{
  "n_kv_head": 6,
  "positions": "learned",
  "qk_norm": false,
  "attn_scale": 0.177,
  "parallel_block": false,
  "init": "normal",
  "init_std_up": 0.0406,
  "init_std_down": 0.0,
  "optimizer": "soap_variant",
  "lr_head": 0.01,
  "warmup_steps": 200,
  "schedule": "wsd",
  "decay_shape": "linear",
  "seq_len": 256,
  "steps": 4375
}
Each number is 200 + 30 x the weight over its row's rms, rounded and kept within 0 to 999. Layers, rows and columns count from 0. The size before them is the row's rms in percent of the matrix's.

# o: layer 5 attention output (transposed), 192x192, rms 0.175, rows 32-63, columns 0-95
# v: layer 5 attention value, 192x192, rms 0.204, rows 33-63, columns 0-95
# q: layer 5 attention query, 192x192, rms 0.179, rows 64-68, columns 0-95
# k: layer 5 attention key, 192x192, rms 0.172, rows 64-67, columns 0-95
o32,084,232,220,191,158,138,202,173,190,182,187,206,208,185,208,154,188,198,247,213,166,171,178,224,158,242,132,240,209,167,132,198,205,221,195,195,272,216,204,147,246,133,197,200,103,217,211,210,177,182,165,221,146,199,205,256,203,240,200,199,167,213,209,181,181,198,154,199,176,151,215,201,237,234,217,252,235,217,235,222,189,210,250,185,204,179,195,156,215,181,237,206,199,244,188,230,213
v33,087,203,181,261,224,217,214,200,162,240,161,200,205,157,160,170,168,218,208,181,214,225,194,245,194,177,207,196,223,200,168,189,207,193,210,196,198,234,207,100,196,172,111,196,209,211,212,206,221,214,139,158,232,239,221,189,231,244,190,160,217,201,236,276,234,171,216,238,161,199,199,211,177,219,228,235,197,159,194,222,227,157,169,237,192,253,170,212,176,148,185,174,196,198,189,245,192
o33,091,218,160,239,217,206,167,198,196,183,179,190,241,209,199,215,171,175,222,235,226,219,176,239,188,175,221,237,236,204,184,157,194,213,217,161,200,171,216,197,219,205,247,201,238,192,178,235,222,183,175,143,216,179,207,176,204,205,207,201,143,215,189,197,247,228,198,181,190,275,153,204,229,172,202,150,141,235,181,249,253,119,213,210,185,240,236,259,226,197,208,217,226,218,171,182,236
v34,083,212,192,163,183,174,221,183,173,201,169,192,179,229,185,191,247,238,134,185,183,205,179,165,185,223,215,168,191,154,204,214,165,178,172,204,220,168,153,223,186,211,193,245,210,214,239,148,229,179,191,169,197,114,247,155,201,213,171,227,247,206,214,213,135,177,187,187,191,283,250,182,233,169,226,194,222,160,212,189,183,138,222,206,186,254,244,172,203,156,194,178,225,189,224,206,147
o34,088,135,161,195,154,177,194,167,197,192,189,131,214,215,184,205,173,192,208,225,202,192,195,227,166,207,243,211,204,156,175,197,200,137,185,159,212,227,190,247,204,194,238,226,221,152,218,188,176,155,218,192,209,187,191,217,184,151,222,218,228,199,200,183,189,168,147,170,202,195,213,183,192,173,175,257,244,250,209,200,191,190,157,200,208,181,182,188,225,178,192,212,242,190,226,236,174
v35,079,151,220,170,194,180,184,179,196,217,252,178,225,206,248,234,222,128,189,169,144,244,187,152,168,211,203,188,200,185,209,193,134,218,182,179,197,181,170,244,174,211,219,176,202,228,181,174,177,202,227,315,189,179,208,190,216,232,215,193,173,250,146,218,182,189,204,190,211,171,218,235,225,191,227,181,201,216,202,248,201,184,192,213,220,159,175,204,191,227,229,172,203,241,200,230,224
o35,087,250,180,180,186,175,248,159,172,251,184,163,214,144,188,196,193,193,198,257,211,159,200,200,184,211,193,223,139,257,183,220,126,236,187,202,210,222,238,146,195,189,234,208,196,166,168,167,210,182,173,241,211,205,186,218,166,234,199,227,188,250,196,204,198,175,232,184,217,183,144,163,172,234,158,230,186,176,159,240,200,217,154,200,189,214,209,235,181,212,173,197,211,226,185,161,159
v36,104,216,183,227,210,146,180,178,183,171,243,232,202,230,227,239,175,254,228,194,136,169,258,142,207,199,223,194,214,186,174,208,201,175,169,192,180,184,180,221,168,221,244,180,217,222,168,155,239,244,195,178,228,244,201,195,205,139,211,156,163,167,259,229,216,254,194,187,201,195,236,220,216,179,231,140,199,221,178,172,206,212,220,165,159,172,157,212,201,208,151,213,168,216,163,164,213
o36,096,249,188,193,167,188,230,169,229,207,173,217,221,232,203,209,239,197,171,217,217,212,264,175,164,214,224,146,167,219,198,217,189,152,239,177,244,210,209,158,192,253,232,210,183,180,166,183,193,194,160,145,205,227,224,203,202,149,224,226,158,182,164,189,198,155,157,239,199,201,237,250,164,234,208,176,208,194,244,166,159,207,237,210,177,203,207,233,177,190,200,247,199,158,194,222,205
v37,079,203,168,163,225,209,186,238,195,207,154,234,235,176,189,179,230,164,219,144,212,209,141,170,198,199,239,194,184,230,240,197,166,201,226,177,175,225,185,224,205,200,128,235,200,196,205,156,158,203,184,159,248,201,160,195,171,240,159,179,163,273,214,171,200,266,191,111,218,197,203,174,137,191,152,229,187,107,210,225,232,219,194,248,183,220,233,143,230,150,173,129,182,193,231,220,208
o37,094,179,191,196,168,144,197,154,242,178,229,207,229,171,224,167,197,157,205,219,174,180,186,185,175,214,163,166,201,201,162,181,248,220,221,166,173,172,206,119,204,174,204,182,185,235,210,171,166,195,169,194,181,197,221,173,251,161,225,243,232,184,182,244,191,193,190,209,183,209,188,229,156,146,203,162,180,199,176,208,221,191,179,215,217,199,223,202,197,206,203,145,217,176,160,171,219
v38,084,205,213,194,211,225,211,195,194,199,237,205,262,234,240,200,217,145,206,153,204,212,199,246,168,230,185,197,179,260,209,197,228,197,180,169,174,219,158,231,241,257,198,204,223,194,186,125,206,172,186,194,209,137,133,239,224,171,173,235,194,215,186,228,225,185,209,213,224,231,243,193,166,190,176,204,231,217,244,254,123,197,174,249,192,131,230,146,235,168,229,225,138,188,179,217,182
o38,092,213,198,207,223,179,195,133,199,198,247,220,137,124,222,167,150,227,160,199,214,205,207,216,155,240,193,142,214,228,230,230,223,190,154,236,201,240,198,112,137,117,125,195,212,211,190,226,166,177,186,246,222,172,215,199,161,199,225,216,190,187,213,226,220,168,182,219,224,169,196,153,215,207,223,193,222,196,200,222,217,140,230,183,214,206,174,181,281,232,144,247,243,223,166,221,195
v39,089,206,236,204,158,246,205,209,202,193,247,207,178,188,216,166,209,182,129,211,223,218,186,177,160,212,189,195,184,215,198,191,202,163,172,239,177,173,153,227,200,206,231,174,213,224,209,222,266,203,205,236,208,175,221,168,248,191,198,225,223,201,228,193,142,165,187,157,244,210,223,182,217,179,221,199,212,227,266,145,142,181,213,141,132,251,231,163,209,209,173,198,196,155,257,179,196
o39,094,246,178,172,171,172,209,205,172,230,234,201,211,193,164,238,166,218,175,202,201,201,223,239,148,231,182,183,192,178,204,147,161,172,221,145,169,155,210,225,188,184,164,197,182,137,231,180,195,193,192,196,163,195,193,178,229,183,202,209,176,184,198,189,191,194,186,209,204,134,159,248,154,238,143,201,214,181,185,156,202,171,98,182,204,168,182,133,228,179,156,232,168,184,262,241,176
v40,098,212,210,218,194,232,192,182,197,196,261,193,204,205,247,197,169,191,206,204,201,179,226,229,169,245,195,223,210,243,229,212,176,209,184,160,177,193,209,226,205,204,186,208,204,196,196,133,194,196,198,187,180,190,194,215,149,215,222,178,130,163,164,203,189,177,224,193,180,199,211,240,229,212,235,249,197,219,142,192,157,236,218,193,149,136,195,247,270,212,239,256,131,229,196,157,229
o40,099,232,225,196,258,256,208,173,204,204,232,185,149,224,226,146,190,225,165,224,235,214,209,174,155,232,183,198,152,265,188,185,199,217,256,235,146,195,183,208,190,178,230,155,197,176,158,227,181,173,188,231,193,156,207,165,178,175,195,189,163,187,185,188,233,173,215,203,232,177,219,212,243,296,173,213,161,230,190,223,162,256,178,144,186,148,164,199,153,182,163,190,220,217,162,223,185
v41,098,196,194,235,232,78,199,173,192,186,156,176,197,182,188,206,225,209,224,199,155,247,201,160,216,192,201,181,188,179,186,231,156,190,164,194,203,180,179,199,167,184,218,156,245,213,166,171,256,244,180,210,250,224,225,189,248,233,170,207,201,220,163,230,222,184,198,253,201,224,201,165,172,203,207,183,217,159,243,197,212,181,223,218,226,269,179,168,192,193,222,207,235,198,194,232,210
o41,100,189,173,229,164,145,202,211,201,227,199,174,186,250,181,224,161,175,233,237,196,196,174,272,186,198,228,213,199,221,268,184,119,180,162,178,212,225,173,235,200,184,231,219,191,184,207,197,162,224,132,230,238,204,164,193,199,220,182,207,181,196,224,191,186,173,195,209,227,265,164,174,155,117,171,216,200,157,124,223,190,197,222,250,233,227,211,234,242,176,243,161,210,227,236,224,192
v42,106,261,238,171,194,178,191,189,213,216,243,217,174,212,182,180,196,235,175,237,178,196,197,192,222,192,231,211,200,175,202,184,139,211,264,180,241,152,194,252,176,173,240,188,184,245,157,220,225,196,225,200,225,252,222,239,153,223,241,192,168,178,225,161,220,238,237,192,218,190,193,172,186,210,171,153,193,260,218,184,250,272,236,155,180,211,168,263,203,196,278,191,236,205,222,172,190
o42,106,184,224,229,231,188,180,222,211,209,224,228,218,241,150,227,165,197,200,199,265,184,259,223,235,195,232,139,206,205,163,201,170,171,227,217,180,188,236,212,136,246,191,156,235,204,189,278,174,224,239,170,241,230,164,194,191,245,188,236,242,170,184,220,166,165,192,206,143,197,225,175,209,166,161,245,216,192,175,203,199,228,287,202,183,175,207,226,177,217,234,203,220,192,189,219,208
v43,077,252,168,179,184,168,183,170,234,141,159,240,285,164,203,193,206,214,200,213,158,180,257,187,206,179,229,184,164,173,215,158,223,192,191,164,228,168,153,193,183,152,207,256,219,166,188,188,197,194,190,110,228,208,194,210,200,200,203,194,200,237,191,225,196,259,199,220,180,218,178,164,167,177,208,208,221,161,229,172,280,161,233,163,227,228,174,206,202,201,148,189,257,216,144,226,169
o43,080,146,191,184,210,160,156,168,197,232,214,241,250,232,178,163,175,186,176,221,176,191,147,199,215,203,209,191,198,223,202,165,172,207,239,194,167,235,197,205,171,155,219,219,206,195,199,272,173,156,214,268,236,201,193,199,213,168,196,175,193,209,236,162,214,206,193,277,191,204,214,209,152,164,215,187,243,189,231,204,183,180,246,240,186,184,224,187,227,131,202,218,213,180,186,223,131
v44,123,154,198,213,192,200,185,176,184,189,207,187,194,199,203,200,189,216,159,215,156,189,213,179,223,143,220,210,210,186,159,193,175,218,188,171,176,181,221,203,208,220,239,153,200,234,217,213,227,237,174,200,227,277,212,212,160,210,203,190,235,170,185,208,194,188,240,203,223,157,187,246,202,206,225,157,179,223,177,191,189,212,210,246,206,207,189,255,197,247,255,211,218,208,134,183,208
o44,108,266,156,190,238,189,181,184,196,203,204,170,246,238,246,251,192,161,197,251,182,208,189,153,167,207,164,176,195,191,146,226,156,208,191,194,223,186,240,213,179,234,168,191,235,207,142,156,192,221,178,162,215,245,203,137,251,189,142,194,217,239,204,203,195,204,187,203,218,220,187,246,159,186,242,196,209,166,189,214,238,170,174,253,151,208,190,205,229,228,226,228,178,215,215,193,230
v45,086,216,219,219,194,193,206,188,157,171,131,201,251,153,203,166,184,151,172,266,170,189,229,202,172,184,192,177,187,197,185,135,139,211,208,243,212,197,157,260,216,225,266,233,263,167,174,191,188,231,263,218,222,200,246,199,186,262,192,230,239,244,216,162,177,216,223,176,205,212,170,224,216,209,194,205,188,201,239,201,211,204,221,198,184,228,170,200,164,152,120,160,234,164,194,223,227
o45,098,187,228,220,183,186,192,257,199,192,186,176,229,187,174,180,160,218,211,242,186,209,228,184,217,175,187,179,129,180,231,210,208,239,208,173,214,195,184,178,184,170,190,164,219,180,185,188,188,231,243,205,224,188,144,200,219,113,190,193,197,176,185,184,184,173,185,120,174,203,214,210,172,176,193,182,221,152,164,154,177,158,125,210,220,232,222,230,207,186,193,221,211,238,209,199,171
v46,087,247,208,220,241,223,219,152,264,175,199,222,191,226,161,221,236,192,240,265,206,216,223,236,201,150,190,165,250,179,183,209,176,246,189,158,208,197,176,142,230,238,244,186,173,223,177,201,210,247,187,210,244,177,218,212,193,243,187,227,185,217,200,199,280,216,210,254,227,188,184,252,221,147,111,170,199,204,176,240,239,245,218,157,202,210,228,286,230,228,191,198,153,203,188,186,213
o46,088,200,179,205,188,197,167,212,179,229,214,205,215,227,223,142,204,214,180,199,157,201,206,235,258,225,219,185,217,213,202,171,153,172,190,258,145,210,189,203,206,200,195,140,257,228,160,211,197,191,184,202,239,212,241,168,176,192,208,164,213,193,147,201,196,165,241,159,162,214,212,240,204,177,264,209,151,231,236,189,167,179,230,194,227,218,194,233,247,255,238,204,213,131,183,214,229
v47,095,172,235,197,188,156,187,177,184,188,162,241,200,212,235,264,180,170,223,225,170,209,218,155,188,176,156,197,243,169,207,188,160,223,139,203,200,186,243,236,189,242,215,194,177,198,172,211,206,235,148,229,223,223,214,213,173,198,240,204,202,171,162,243,184,203,223,190,245,175,196,219,201,202,252,163,179,235,180,195,190,232,212,148,219,183,156,251,171,246,274,181,230,215,190,207,172
o47,089,231,151,204,213,222,227,213,143,210,190,187,253,186,234,194,170,178,225,178,214,169,183,188,188,182,198,208,124,184,173,242,126,218,251,232,190,202,186,198,182,212,240,179,207,187,148,218,167,200,175,163,213,188,232,227,250,177,185,255,194,205,207,225,179,187,145,234,205,218,188,160,172,148,188,208,173,184,167,161,219,190,243,204,224,216,183,185,181,159,228,220,186,198,154,199,216
v48,095,179,229,242,188,220,175,167,146,206,195,154,237,224,255,163,181,211,170,138,233,233,151,164,195,240,212,212,198,219,251,264,203,147,203,165,198,198,123,228,199,270,206,207,205,172,203,202,199,190,184,182,162,181,236,167,222,194,214,254,191,141,189,173,218,204,216,160,163,197,194,191,184,192,212,179,163,225,212,195,176,179,224,268,220,238,201,207,208,180,152,205,145,179,220,229,242
o48,094,203,197,172,124,228,268,201,162,210,231,216,236,173,219,174,179,203,158,169,224,203,241,210,176,212,171,188,181,141,217,240,204,210,198,202,274,187,190,217,166,234,175,208,209,188,186,208,186,218,143,204,153,190,163,228,196,191,231,184,205,185,170,195,167,188,211,231,227,200,188,190,232,241,198,174,198,226,215,171,145,198,175,238,213,195,153,181,201,195,181,194,145,236,162,188,212
v49,089,215,184,216,159,216,208,212,129,182,204,166,212,196,250,193,170,176,227,218,211,212,172,195,166,190,169,275,213,145,221,238,223,191,230,221,220,201,201,188,226,174,206,195,217,143,214,150,136,231,189,197,240,197,165,191,262,186,178,196,242,250,196,198,195,213,173,204,170,197,205,235,166,199,204,235,199,158,242,204,257,123,244,219,171,224,241,159,250,195,146,186,196,191,224,226,179
o49,095,206,175,192,194,146,179,161,182,177,204,191,228,202,240,180,219,214,210,217,166,171,188,192,237,207,167,217,139,217,180,149,150,158,173,224,261,206,208,163,259,196,206,236,237,159,207,240,214,187,160,230,201,219,199,221,147,212,217,149,229,200,155,244,208,225,252,190,204,207,187,199,244,245,190,200,180,158,249,183,168,176,195,216,232,218,237,211,226,175,190,160,235,197,249,151,177
v50,109,196,201,139,236,173,190,230,200,150,192,195,183,216,224,209,198,213,142,184,198,174,227,162,199,208,198,153,213,160,212,232,124,186,185,224,203,213,102,181,172,179,226,141,200,214,162,233,209,228,222,164,191,221,196,202,176,234,263,204,236,198,224,202,194,182,250,212,210,178,249,193,217,140,187,168,196,266,194,164,176,186,266,207,190,239,241,236,166,194,164,179,163,174,173,211,197
o50,103,253,167,134,135,194,233,185,181,179,191,208,247,179,167,200,214,181,192,228,218,157,274,167,184,207,222,207,156,209,188,148,140,232,203,220,246,165,190,219,167,223,244,215,230,245,183,167,163,164,205,159,179,182,176,248,209,195,205,272,237,174,232,168,231,187,181,203,195,194,223,199,201,172,184,229,189,186,219,225,219,166,145,233,225,199,193,223,219,193,150,200,256,208,160,214,239
v51,102,249,191,245,213,200,226,216,192,205,179,233,194,249,190,246,247,246,237,194,195,191,237,243,199,192,184,189,182,213,243,235,207,160,168,203,200,249,208,228,231,227,180,218,190,215,131,178,209,232,172,188,223,182,205,186,237,158,207,198,229,156,198,202,251,189,204,203,232,163,210,202,214,168,183,138,228,203,195,177,145,226,192,185,233,174,153,229,249,180,195,217,188,177,208,162,182
o51,090,203,190,221,226,169,200,172,124,200,248,193,172,183,214,250,192,177,190,127,235,175,219,165,250,200,199,148,231,210,187,171,213,145,233,230,221,192,169,217,221,212,173,220,226,207,228,187,172,219,132,205,214,185,212,222,242,199,257,259,150,176,190,191,207,188,220,196,259,196,243,217,244,199,172,197,215,197,204,197,188,198,246,214,216,208,165,207,200,234,197,203,210,208,165,215,199
v52,090,174,189,154,204,248,227,211,130,244,236,233,183,192,216,167,185,203,175,219,173,151,227,247,196,183,185,196,175,260,172,191,212,183,292,242,196,193,229,188,178,199,153,230,196,170,187,185,199,189,230,188,226,233,184,194,126,199,236,219,206,132,168,202,193,221,253,179,212,156,234,217,226,219,200,194,136,196,173,200,207,236,195,154,202,178,180,238,220,179,273,214,193,231,170,139,180
o52,097,246,187,204,183,223,175,200,192,214,162,224,214,214,182,181,202,200,227,211,192,167,248,149,177,220,201,209,190,228,141,204,216,199,237,204,157,189,220,142,181,241,162,204,210,237,206,203,201,199,214,155,199,200,199,143,231,237,151,206,185,181,227,238,238,167,226,179,169,176,229,192,265,248,163,221,185,239,210,223,216,219,168,154,175,174,193,184,205,162,221,243,158,235,179,250,239
v53,081,215,202,217,214,185,229,211,205,181,188,244,230,180,190,200,197,159,205,209,177,168,197,228,192,204,144,192,240,220,226,171,193,198,217,237,248,210,183,228,248,162,218,244,251,206,162,218,199,217,225,217,220,225,204,220,161,219,199,207,236,241,184,194,265,239,190,195,222,159,190,187,217,226,180,182,181,219,190,175,274,209,164,229,193,207,195,279,187,201,160,217,205,184,183,150,223
o53,095,249,268,250,215,168,238,225,171,187,225,234,198,186,170,186,200,238,183,247,160,225,239,197,216,220,225,187,202,158,221,217,199,224,188,218,211,129,271,214,200,211,152,162,217,203,184,247,189,218,181,192,227,189,187,206,186,154,180,195,225,216,229,202,228,239,271,208,130,211,245,163,204,194,202,159,188,206,218,250,208,233,181,176,197,193,191,245,226,255,250,170,206,213,164,218,200
v54,097,182,236,163,186,184,168,199,223,173,195,184,212,215,193,196,209,208,185,183,206,221,209,230,233,201,150,181,178,171,203,181,151,224,235,205,199,224,179,231,198,211,217,215,221,198,203,202,189,189,268,219,133,234,233,196,147,198,215,206,228,224,188,163,163,206,160,148,185,228,196,204,216,210,199,210,186,271,216,252,169,183,205,287,191,234,212,219,136,183,163,217,169,217,142,179,252
o54,100,231,182,178,226,200,223,210,212,211,182,156,225,207,230,207,201,179,220,274,234,185,225,233,163,229,229,151,205,179,248,209,235,200,166,205,240,194,142,205,178,193,215,210,228,157,181,189,191,207,177,180,215,233,200,246,196,174,199,193,203,221,208,159,218,186,258,167,227,190,199,173,236,207,208,241,172,238,219,195,215,213,198,248,238,166,157,183,179,240,169,269,187,235,166,184,239
v55,085,202,152,171,185,272,172,195,227,197,194,213,233,167,235,263,221,208,191,183,204,175,217,241,206,174,237,182,203,207,188,234,219,165,201,185,181,254,240,165,190,196,238,253,183,231,210,246,168,166,218,133,242,220,167,190,222,218,179,189,247,149,218,178,281,188,186,191,169,210,187,220,183,234,187,209,202,218,234,191,231,162,201,212,169,209,171,191,269,248,214,209,163,169,193,227,161
o55,095,260,203,169,180,182,202,200,236,205,195,225,223,252,202,162,227,203,193,201,189,186,160,214,186,185,239,214,145,217,195,190,205,170,221,226,260,171,212,215,250,178,219,219,199,165,201,207,162,214,192,186,231,244,204,140,210,197,191,158,251,146,151,268,189,198,205,248,219,207,178,198,232,202,188,158,186,212,178,193,183,219,241,161,141,191,213,217,194,166,195,164,200,170,163,166,165
v56,093,184,202,169,158,179,141,164,235,175,210,209,233,211,191,198,203,217,166,196,123,244,149,154,218,235,154,193,224,147,207,212,174,228,210,198,227,216,186,185,195,207,224,161,175,228,216,214,220,148,181,226,188,165,182,201,214,206,172,200,229,235,200,187,168,145,227,208,225,194,139,211,216,197,198,232,179,184,165,202,191,212,225,177,219,185,237,181,205,194,188,155,192,242,248,259,182
o56,096,251,221,134,224,200,185,254,225,177,204,161,202,174,203,231,217,203,164,180,140,199,163,183,183,141,218,175,201,178,226,179,138,183,211,182,234,236,202,232,165,181,249,178,173,192,234,228,279,250,173,195,179,164,200,190,193,236,194,220,220,239,159,201,145,175,205,196,189,171,198,184,108,180,199,244,215,241,184,229,213,181,195,219,219,179,169,215,208,205,250,148,229,207,214,200,190
v57,094,178,157,239,203,202,246,165,130,186,229,169,213,186,225,196,207,223,243,194,207,203,216,195,156,220,180,192,213,259,234,221,251,163,230,187,194,193,212,180,243,230,134,230,244,241,171,153,205,257,152,219,208,226,181,186,213,174,178,239,165,136,247,223,180,209,140,201,263,177,222,231,227,199,174,209,229,170,167,163,172,197,203,208,172,176,151,223,191,200,214,223,216,167,192,198,199
o57,099,245,251,191,213,188,199,205,199,204,216,234,195,154,192,227,235,215,184,207,256,227,149,199,232,257,202,205,193,222,169,190,165,170,194,178,167,119,189,193,228,188,187,212,176,155,132,229,229,218,200,219,147,153,249,223,191,176,227,205,178,216,140,222,198,187,205,168,251,209,200,209,203,208,211,211,147,194,177,175,177,216,154,155,235,236,168,224,223,188,235,223,138,240,201,259,263
v58,097,239,235,170,196,233,170,235,228,167,226,234,181,185,228,230,216,160,166,226,139,157,182,180,201,233,172,180,180,198,187,163,182,247,148,247,225,192,223,275,213,207,218,190,195,213,185,179,208,183,206,250,226,193,246,235,211,205,189,155,173,189,231,227,198,192,193,223,251,175,154,242,164,169,209,208,207,213,196,202,174,225,214,138,208,159,214,227,196,208,221,202,196,227,181,191,160
o58,099,202,199,255,262,213,156,209,149,216,205,242,217,184,146,229,176,213,242,179,231,192,168,181,225,234,134,165,199,189,218,236,193,184,187,163,209,187,179,173,167,190,202,170,193,217,150,216,213,216,166,243,180,234,210,243,178,184,211,220,195,258,237,216,140,144,173,211,216,188,191,212,143,227,182,212,193,212,158,223,209,196,149,141,168,181,227,205,183,223,190,169,205,163,180,189,185
v59,086,206,177,244,183,152,192,176,159,201,204,161,179,233,216,220,229,228,188,217,185,168,187,170,173,217,198,225,225,229,209,186,259,196,160,171,191,153,241,210,217,209,172,221,168,205,205,101,246,234,197,172,258,175,194,215,226,162,170,232,226,194,208,256,163,265,174,225,194,226,274,207,165,219,234,162,242,162,228,179,193,185,173,199,210,211,178,220,220,168,208,188,211,236,153,229,173
o59,091,203,194,189,228,169,176,211,207,217,196,212,201,197,221,267,226,202,169,180,232,235,204,237,208,210,281,188,212,200,231,246,216,143,205,169,206,250,124,236,203,230,235,165,232,183,173,227,187,160,154,217,222,204,228,205,192,250,147,190,184,211,219,231,193,213,139,185,245,198,139,206,216,156,239,196,182,180,210,194,215,217,192,199,187,169,218,192,246,201,249,206,151,235,235,220,232
v60,087,176,198,248,181,180,172,170,193,215,188,184,188,169,193,264,195,230,212,218,189,245,188,255,248,184,215,187,185,160,172,231,202,251,119,128,212,197,189,243,207,186,218,214,203,210,203,186,208,177,235,167,180,237,201,251,164,213,164,195,189,218,226,271,170,223,162,248,231,230,209,197,210,205,232,232,232,234,171,194,251,194,167,201,237,174,152,220,195,244,227,239,203,217,134,204,200
o60,091,158,171,162,195,190,193,213,210,157,211,166,186,224,179,189,192,184,113,259,167,245,195,200,193,229,204,206,216,167,241,226,177,207,160,188,207,229,172,225,210,183,255,184,188,219,203,221,141,165,148,230,225,165,172,185,200,170,185,177,142,222,177,237,240,209,191,201,223,204,174,223,201,265,271,181,199,225,213,198,194,166,291,222,198,159,236,248,223,224,234,206,208,224,181,216,174
v61,123,247,228,220,204,235,204,169,223,161,260,191,247,189,225,253,244,200,187,181,211,163,212,166,193,267,208,158,243,192,207,210,215,159,179,205,197,227,171,225,229,233,250,203,212,211,189,225,200,191,231,188,194,190,222,230,196,160,210,177,217,167,193,202,222,165,169,146,259,152,218,262,198,175,191,194,179,237,191,186,147,214,242,128,140,204,188,204,195,216,179,189,160,155,178,184,154
o61,105,186,218,182,195,136,250,232,172,205,272,226,172,151,192,252,185,126,175,154,224,207,208,174,174,222,193,192,167,198,147,156,213,147,202,220,238,168,206,204,201,193,237,189,198,170,225,189,191,212,260,195,231,193,241,200,188,171,221,244,182,226,221,223,189,173,201,244,238,129,172,219,164,189,188,184,164,239,199,208,113,183,140,104,210,158,169,204,182,195,132,180,149,198,157,175,206
v62,074,164,203,187,212,225,193,164,185,205,234,161,221,150,122,187,172,163,202,233,242,206,224,197,188,234,174,145,200,190,189,202,234,185,241,227,209,199,168,198,219,198,208,206,215,196,253,229,194,235,224,248,164,195,193,206,193,241,187,225,228,240,242,130,199,195,189,151,201,241,160,198,210,226,172,254,182,193,191,257,220,146,182,213,266,201,256,134,109,169,174,174,193,197,250,219,223
o62,087,149,184,219,194,226,186,243,204,223,154,216,207,191,180,199,185,168,214,193,177,199,156,198,175,151,157,172,188,150,186,206,217,254,181,231,171,163,175,193,236,184,234,178,185,198,235,158,236,230,169,169,128,166,207,183,208,189,197,180,219,227,184,178,180,157,226,164,158,164,137,218,171,189,214,136,234,182,195,134,168,179,159,227,220,242,239,196,241,204,181,214,216,219,250,200,259
v63,089,183,191,193,201,205,197,202,194,217,183,228,188,213,212,131,170,188,241,243,189,182,174,182,225,203,240,187,172,234,208,188,197,253,238,190,213,152,231,183,181,179,151,240,208,212,204,256,166,204,218,222,220,215,192,213,115,233,193,204,124,207,209,257,142,233,151,175,151,202,246,180,250,216,230,198,184,195,195,171,246,179,203,207,197,214,172,215,219,189,199,178,230,222,177,267,207
o63,092,209,220,225,232,147,209,221,212,184,233,204,216,155,219,168,222,226,196,253,200,197,198,186,176,193,193,260,276,227,212,208,180,256,205,156,166,247,108,229,175,204,145,164,185,199,215,203,224,219,239,211,241,214,187,153,197,199,177,125,220,184,212,195,138,243,215,192,176,226,242,219,170,259,206,190,226,214,209,209,233,189,197,263,159,237,205,217,193,194,232,213,173,209,184,189,229
q64,099,229,180,233,155,130,222,194,155,229,206,232,222,212,174,193,206,169,173,271,215,209,172,199,195,216,235,233,200,159,160,172,213,182,232,244,207,257,182,136,202,141,205,191,182,237,239,248,193,232,192,196,213,193,212,176,200,172,191,180,217,171,175,217,199,183,235,257,202,188,237,190,157,203,160,204,188,180,205,170,163,168,214,225,234,224,178,178,296,239,195,214,163,183,200,170,250
k64,093,179,205,226,185,202,147,197,240,196,236,247,148,200,228,170,167,202,230,189,149,235,184,214,232,222,133,183,230,207,200,257,215,152,184,206,175,189,252,216,254,241,192,153,205,172,164,183,239,118,181,241,204,189,243,184,238,187,212,230,243,188,154,196,231,198,182,180,181,195,210,189,152,186,259,183,165,175,253,243,192,234,186,181,225,232,220,207,166,195,147,218,179,220,210,227,150
q65,105,105,252,140,223,200,196,216,223,176,205,163,229,188,180,187,118,175,206,203,149,193,209,202,167,220,195,142,218,207,175,217,217,209,254,208,215,228,246,241,166,174,194,155,206,174,269,236,243,226,166,202,207,230,222,188,174,190,190,167,246,200,221,190,158,158,196,131,267,187,137,230,155,241,211,194,195,190,244,204,193,211,193,194,179,221,186,242,218,229,205,194,179,220,234,224,169
k65,100,248,206,165,171,222,201,259,122,260,202,187,209,213,144,188,167,211,208,208,226,168,197,193,201,215,187,172,250,207,237,181,186,194,241,183,147,192,240,253,193,213,201,254,247,148,164,218,236,192,204,190,191,178,183,162,213,182,237,178,208,233,169,190,272,224,183,247,173,187,204,221,200,197,222,250,158,152,189,219,161,211,189,195,195,213,153,226,219,261,234,156,220,253,199,207,222
q66,106,223,244,247,202,215,175,256,233,164,179,200,188,196,197,227,209,161,200,208,212,179,168,171,183,235,220,233,176,223,200,267,189,194,194,183,247,174,180,213,259,179,212,189,203,210,162,215,196,198,240,194,206,211,251,226,192,166,210,222,245,194,192,221,200,240,198,204,168,153,197,206,231,189,221,233,160,197,202,240,148,270,172,210,182,211,183,258,244,186,173,202,232,217,185,184,215
k66,098,186,154,162,147,177,193,234,218,218,213,193,261,190,171,205,132,233,209,189,135,209,237,268,168,161,203,201,163,209,200,211,188,187,202,152,154,211,216,180,186,165,205,229,177,136,214,179,202,209,219,197,205,178,187,164,191,199,176,257,197,152,197,187,211,199,191,172,192,223,173,189,251,215,181,173,185,177,193,197,202,185,236,246,193,158,241,196,164,256,201,231,133,167,204,212,193
q67,101,197,191,150,245,264,169,212,226,149,151,229,121,206,166,215,209,158,164,226,205,237,226,103,195,148,196,226,187,193,220,169,208,223,195,198,242,232,192,209,267,213,237,207,177,208,198,205,185,246,160,255,210,178,173,237,225,199,244,220,182,162,182,166,236,134,194,246,221,167,221,169,139,225,180,244,216,196,236,215,202,223,212,156,163,187,176,236,244,196,185,262,181,185,253,181,194
k67,099,186,175,227,152,162,201,193,217,198,209,192,205,243,176,262,250,184,170,225,162,172,178,242,213,251,244,234,232,180,228,243,203,140,227,234,199,173,206,180,147,171,244,137,251,166,164,231,199,255,195,236,180,218,190,226,219,233,245,173,220,244,174,255,200,199,188,173,216,233,159,195,199,232,192,172,225,163,216,188,144,208,194,194,206,174,142,204,243,208,164,209,174,236,227,192,239
q68,092,162,215,196,181,227,192,182,209,263,204,212,238,232,191,204,205,172,188,191,206,189,193,216,212,233,132,203,207,222,269,204,183,211,232,175,196,212,179,161,183,206,190,168,202,197,249,116,228,186,206,223,220,229,254,217,158,226,237,234,174,187,167,223,141,167,192,251,182,202,194,191,176,189,222,219,187,214,173,234,155,201,215,183,175,186,194,223,188,159,145,193,202,216,221,177,253